Part of a small language model's weights.
Size: width 256, 4 heads of 64, MLP 512 ReLU, vocabulary 3119, 8.46M parameters.
Training: a variant of SOAP for these matrices, 322M tokens, 2456 steps.
Each number is 200 + 30 x the weight over its row's rms, rounded and kept within 0 to 999. Layers, rows and columns count from 0. The size before them is the row's rms in percent of the matrix's.

# layer 10 MLP down (transposed), 512x256, rms 0.101, rows 203-228, columns 0-63
090,213,212,217,157,242,191,199,214,160,173,250,187,202,266,181,222,174,185,253,161,200,225,211,187,198,187,170,195,273,184,241,191,193,185,223,195,180,174,227,171,177,229,179,207,223,217,183,260,117,210,191,171,236,204,228,287,207,174,208,210,166,224,143,163
067,193,213,228,145,209,203,190,212,184,147,194,227,228,168,175,201,225,210,212,216,189,174,189,184,155,208,151,223,187,182,200,215,265,214,176,223,212,220,171,130,190,147,220,172,199,259,256,199,196,223,183,211,245,230,185,228,257,220,195,245,182,178,145,171
061,186,198,195,180,211,174,198,200,209,201,187,209,227,243,182,196,173,197,193,163,205,232,253,214,163,189,224,239,169,244,214,178,181,179,211,217,224,185,245,166,239,198,173,228,205,225,154,180,218,209,229,201,185,198,203,174,203,178,142,255,163,169,171,167
130,209,186,200,171,216,176,166,182,180,187,136,168,185,205,250,174,231,179,215,176,201,171,200,223,180,137,176,253,251,191,228,219,212,209,221,226,189,198,124,177,168,194,190,178,210,219,181,234,222,198,190,206,218,180,239,183,213,174,244,243,196,242,254,227
107,205,217,185,201,188,214,211,157,204,259,143,203,147,227,194,199,256,192,162,228,230,187,261,193,175,189,206,204,250,187,200,178,247,239,237,217,234,224,211,206,267,110,209,157,175,152,206,204,211,216,208,209,210,208,225,153,170,214,215,213,193,209,251,116
090,165,196,203,201,201,203,195,208,192,202,169,135,205,168,222,160,210,257,139,219,233,198,179,238,161,201,237,253,233,193,233,169,222,185,161,241,230,179,139,196,192,110,221,212,148,197,209,212,236,210,210,185,191,214,215,190,161,176,198,189,148,250,214,189
080,212,229,206,153,222,228,214,204,181,244,134,281,121,214,159,225,172,153,142,201,196,183,214,196,188,239,242,216,215,190,225,185,257,244,135,169,155,242,202,205,203,213,197,261,174,205,197,185,213,227,200,223,198,200,219,248,194,180,215,238,205,174,179,186
103,222,164,211,217,229,238,240,181,178,146,187,193,205,209,178,179,206,185,147,227,227,162,230,253,161,212,221,300,134,206,181,221,230,214,190,231,175,209,230,172,206,176,235,228,181,216,222,202,251,178,225,175,252,233,206,205,177,160,171,219,132,224,204,203
107,171,178,214,166,207,212,191,211,196,215,194,235,212,254,195,249,203,160,184,261,201,173,198,158,216,182,272,178,267,163,239,151,191,185,205,171,241,195,228,269,221,174,167,236,197,218,156,236,233,219,197,206,178,197,208,263,223,163,175,176,127,181,227,164
093,274,181,217,180,206,168,222,217,178,206,179,182,222,224,229,221,170,206,229,219,169,192,189,242,196,176,195,184,202,154,179,154,178,231,219,232,185,211,244,192,180,195,155,193,168,186,212,168,187,261,208,247,154,166,151,219,176,200,213,236,155,215,237,146
084,172,175,165,151,219,197,161,188,188,199,204,211,166,224,199,179,219,204,215,148,191,247,231,196,202,194,225,172,177,227,181,196,140,208,115,204,188,217,168,189,177,141,200,249,175,118,202,169,185,212,239,177,179,188,175,160,172,139,237,189,153,185,252,247
112,228,226,229,204,207,184,186,210,229,215,145,189,253,290,146,179,200,207,173,176,196,167,225,191,222,192,223,183,225,201,221,198,179,172,235,209,254,174,247,168,217,192,230,177,205,181,233,191,228,260,210,214,197,214,234,201,241,191,212,233,189,219,160,194
134,183,196,173,222,195,207,199,190,151,206,153,105,180,199,171,216,163,164,154,188,210,195,185,249,200,224,250,198,261,150,186,173,181,204,136,230,222,198,231,207,211,178,209,265,244,181,218,166,208,262,168,195,224,181,212,191,201,239,184,184,232,190,273,122
089,104,218,174,170,244,178,242,197,191,209,201,220,214,179,184,233,143,191,172,208,225,203,183,178,141,200,177,182,184,195,221,119,228,177,209,235,175,161,195,168,191,206,217,239,144,236,246,234,260,224,189,193,200,205,190,169,213,217,244,203,195,268,136,234
102,228,193,199,214,184,156,217,182,233,243,195,185,227,229,202,191,204,174,199,157,169,226,242,185,161,185,246,227,230,214,167,230,168,144,177,217,238,202,193,188,191,212,112,195,202,208,228,202,232,192,184,160,250,210,229,181,237,179,167,182,131,219,189,249
095,218,182,222,177,241,265,183,210,207,191,210,200,208,198,236,167,215,186,168,195,206,221,256,237,198,196,209,183,130,278,224,171,152,249,120,248,218,205,230,197,227,135,232,211,193,206,229,205,194,205,253,195,197,149,183,201,148,206,245,217,165,188,173,184
102,254,134,230,141,179,155,234,218,214,183,166,213,157,211,176,255,187,137,156,197,202,201,170,153,233,228,230,234,196,209,224,236,203,192,181,200,84,178,158,249,270,192,213,250,170,167,221,230,189,221,226,186,205,247,200,251,205,154,203,166,234,177,250,230
103,140,232,211,161,222,140,208,219,228,225,218,228,161,176,133,200,230,219,201,228,225,258,198,282,217,232,215,213,144,181,163,167,197,179,176,237,204,170,163,170,242,136,194,249,191,190,164,277,185,198,180,178,155,242,177,225,182,257,154,188,190,200,241,229
105,183,194,210,228,214,214,209,106,246,181,206,187,217,197,201,172,200,199,158,183,193,250,232,152,172,204,210,160,211,148,174,263,182,204,237,168,225,140,166,229,183,216,224,231,196,238,239,145,176,180,224,205,228,164,128,197,157,211,208,223,176,153,229,193
099,247,207,210,193,174,241,192,203,199,184,206,188,202,146,110,231,182,195,208,211,188,162,259,198,176,273,216,214,191,236,182,162,184,188,196,216,232,218,213,189,213,254,204,206,201,210,233,222,224,189,247,215,183,172,241,172,211,253,219,204,217,171,182,205
097,206,188,156,213,221,172,200,227,211,191,228,253,190,210,255,179,157,135,163,203,177,198,253,187,249,209,157,158,268,216,197,215,230,169,225,220,179,167,187,204,196,180,231,295,218,182,211,202,231,194,205,244,227,197,159,264,240,236,197,154,216,159,233,171
083,228,222,207,192,216,144,204,192,200,143,191,202,197,181,188,248,162,261,227,189,225,194,204,151,209,206,188,215,147,188,168,194,171,214,203,227,258,211,213,173,211,163,217,212,150,249,234,190,223,164,223,191,239,210,174,205,219,154,238,228,248,163,205,196
127,169,206,218,180,185,231,226,201,203,185,252,202,258,251,230,207,228,184,232,245,167,242,182,263,185,233,219,153,195,220,195,238,202,214,144,180,183,232,197,212,186,202,202,188,215,221,191,202,181,214,173,190,211,228,182,244,204,193,211,251,140,164,212,251
101,192,195,180,156,219,192,232,164,168,207,163,291,231,235,243,211,189,174,230,206,201,162,268,178,179,258,167,237,222,180,236,208,197,219,218,134,216,184,177,240,156,199,176,259,204,216,254,176,186,187,203,208,226,184,224,208,180,172,202,228,207,208,221,195
116,159,209,247,202,215,204,267,205,168,190,210,238,189,169,257,253,217,193,195,232,118,195,210,207,217,196,206,158,179,174,194,222,181,216,227,194,208,226,209,151,227,191,178,208,199,205,200,228,175,235,255,214,126,218,139,182,196,242,213,225,209,179,200,157
100,198,225,226,225,229,186,172,182,188,176,229,163,201,193,191,210,213,210,196,210,202,199,261,188,186,211,173,187,180,243,164,167,206,194,159,214,224,186,174,210,230,173,161,270,223,225,206,247,158,238,195,261,197,204,234,217,235,204,189,209,214,206,217,192
# layer 10 MLP up, 512x256, rms 0.11, rows 204-228, columns 0-63
076,251,156,169,170,242,222,161,262,200,161,147,192,225,221,192,173,225,155,144,167,202,204,204,134,211,215,197,206,248,217,216,184,197,260,213,161,193,176,187,169,166,188,174,227,224,168,224,264,174,179,164,225,220,199,178,200,231,239,241,191,213,209,201,207
092,216,148,184,225,211,207,165,185,207,179,146,179,182,232,244,232,217,236,171,201,196,195,215,232,198,175,193,233,182,198,209,173,234,223,210,222,220,223,185,184,193,210,192,157,165,234,189,204,162,182,177,172,195,220,209,173,242,203,307,220,170,196,173,246
113,197,194,213,202,195,231,230,212,167,236,160,206,249,149,185,246,178,244,181,185,171,180,227,186,191,182,227,116,234,244,239,218,208,237,218,166,251,223,210,194,197,188,263,259,223,190,217,166,193,142,163,199,191,208,197,210,233,180,228,152,262,180,181,172
109,140,150,179,103,216,247,179,190,177,189,184,186,228,191,167,194,211,137,181,268,129,210,189,240,191,251,224,154,215,216,178,232,164,196,168,213,165,210,198,181,243,206,186,198,165,183,244,217,183,230,180,181,202,232,244,181,180,194,110,269,195,223,215,170
093,228,194,219,220,216,198,235,187,178,187,184,190,197,206,196,226,181,227,204,171,256,193,212,200,165,209,206,240,204,181,231,206,194,206,190,222,189,201,205,194,274,252,132,257,145,178,191,189,193,211,203,175,222,191,238,182,185,180,256,146,179,153,187,206
088,140,187,222,225,215,189,218,164,172,182,211,196,171,230,188,198,222,230,170,214,194,228,154,218,191,226,205,141,233,206,122,166,226,237,251,238,199,155,223,226,241,208,130,221,191,261,192,147,197,199,165,187,217,189,200,202,198,186,209,213,214,222,176,236
098,207,222,157,131,201,160,141,216,244,192,220,166,160,221,203,228,255,204,256,230,205,238,244,214,146,138,204,157,233,189,148,247,210,187,177,240,229,198,213,207,226,181,216,215,148,186,241,203,270,228,216,258,202,203,186,186,166,177,205,148,207,213,221,197
107,192,232,172,219,189,249,194,222,174,229,198,167,219,211,195,273,198,170,231,182,189,193,144,235,262,201,195,233,222,243,212,253,253,208,162,267,191,151,137,234,214,223,177,196,204,211,242,263,215,214,173,178,155,239,163,176,176,161,237,178,202,178,185,218
101,217,185,254,250,234,185,208,189,235,180,242,157,152,180,226,213,236,227,156,234,228,173,215,214,186,156,145,204,201,172,183,191,210,182,240,202,201,231,186,156,190,191,179,170,166,174,251,233,167,191,232,271,213,216,159,200,238,175,209,186,195,213,200,220
100,200,155,192,223,178,130,180,201,206,210,216,210,194,155,205,216,231,203,189,191,212,260,194,192,240,193,241,203,153,195,202,183,198,225,231,193,202,209,179,192,231,180,183,224,252,237,207,132,202,204,238,176,205,226,188,186,151,237,179,165,235,188,217,184
110,195,150,230,123,219,194,164,243,212,183,147,130,192,222,193,224,194,219,169,167,167,232,227,198,205,180,200,200,222,230,208,196,228,224,184,235,181,196,160,183,197,226,193,158,194,174,213,202,261,182,220,177,176,209,164,179,215,197,204,264,165,278,172,169
122,211,199,172,249,277,234,207,178,198,175,131,165,230,186,206,194,160,230,193,206,196,202,158,232,212,190,247,196,209,188,141,189,193,175,218,207,267,197,196,239,217,220,173,182,219,188,196,187,233,217,165,264,165,212,222,175,197,233,258,161,146,264,218,157
093,259,234,213,224,190,237,204,144,206,218,206,225,235,239,265,203,207,155,194,193,241,186,184,154,199,169,246,148,220,198,243,178,222,243,160,245,259,157,228,266,209,221,184,185,176,213,236,204,219,154,192,218,189,210,169,207,211,224,263,191,187,192,155,213
107,162,190,204,227,152,201,194,187,159,167,224,201,232,200,206,189,132,222,192,198,173,233,264,185,211,194,240,164,179,172,199,185,210,226,202,189,162,226,194,177,199,234,210,194,199,177,188,193,210,266,148,185,194,262,199,198,169,217,208,227,220,189,189,187
107,194,228,130,211,204,205,226,174,174,176,196,202,256,217,196,184,193,215,229,204,233,182,202,178,197,190,239,196,210,168,195,210,188,192,179,220,129,137,182,184,203,218,179,228,231,206,183,217,203,214,205,154,291,200,203,204,217,169,150,201,119,188,206,237
100,230,209,229,196,203,183,240,178,213,185,124,177,203,154,187,227,163,166,190,233,219,219,187,144,207,179,178,240,190,182,225,192,199,167,247,230,189,217,162,244,225,216,168,236,206,180,179,155,199,174,269,210,213,188,193,228,192,202,200,203,220,152,238,198
099,201,260,244,184,201,209,184,172,215,186,219,219,234,209,189,203,212,236,235,176,201,177,180,214,110,195,199,252,164,153,183,177,238,228,172,190,181,186,203,185,202,174,167,146,153,191,172,209,206,228,185,184,281,190,223,209,241,158,184,201,179,182,182,245
103,204,231,163,223,159,244,145,123,215,236,205,165,229,111,160,187,199,196,167,220,156,157,186,172,217,181,168,174,176,137,218,174,195,195,175,223,234,132,204,224,179,212,174,177,202,269,223,211,283,239,222,157,205,220,212,238,182,195,196,148,235,189,210,210
098,152,188,236,184,175,214,233,178,240,197,205,261,187,176,186,213,167,202,154,205,196,187,221,130,132,254,175,215,186,209,173,222,232,187,222,139,186,230,172,162,218,239,189,136,229,259,249,202,216,232,194,188,248,252,172,203,243,246,201,210,198,206,151,218
110,193,227,187,157,260,224,168,218,238,202,171,171,216,162,211,170,190,192,169,228,161,171,182,193,214,189,160,182,233,106,188,207,249,225,243,201,155,184,206,198,218,206,165,191,154,199,203,252,209,227,188,169,235,202,219,285,246,239,217,171,230,156,224,140
081,203,152,222,198,188,216,204,214,208,179,187,194,241,181,227,149,202,226,183,196,232,129,183,223,193,202,189,186,214,227,175,158,180,238,204,184,196,227,177,174,208,163,216,240,225,168,172,203,178,127,223,162,184,191,197,194,225,192,243,132,204,194,188,204
109,194,187,260,204,214,238,165,194,205,230,153,259,200,253,171,216,131,253,216,259,190,221,237,198,196,193,191,193,241,220,244,215,204,215,233,195,220,173,184,196,224,217,212,205,139,207,243,260,168,230,110,157,163,195,172,194,192,220,228,212,197,211,175,244
107,213,223,212,206,206,224,199,189,178,209,224,168,239,164,177,166,184,200,213,182,159,194,189,177,189,228,203,162,252,205,216,265,202,221,242,156,242,240,235,161,238,198,266,199,209,207,245,145,163,284,189,165,222,171,154,177,192,146,193,219,172,214,193,194
113,219,180,182,203,189,200,172,191,210,115,220,204,207,162,223,199,223,233,201,186,209,212,216,201,206,159,209,241,152,114,186,212,144,206,190,199,191,208,182,183,119,249,230,220,227,172,199,224,213,175,241,197,217,199,167,135,220,208,283,219,223,192,176,194
100,174,209,225,181,191,231,189,186,220,223,231,184,210,246,159,191,199,157,221,215,215,189,168,213,230,194,209,198,128,185,170,196,167,221,144,156,250,240,212,210,168,179,245,138,222,215,152,194,231,216,148,203,261,204,214,199,192,194,181,184,209,173,175,214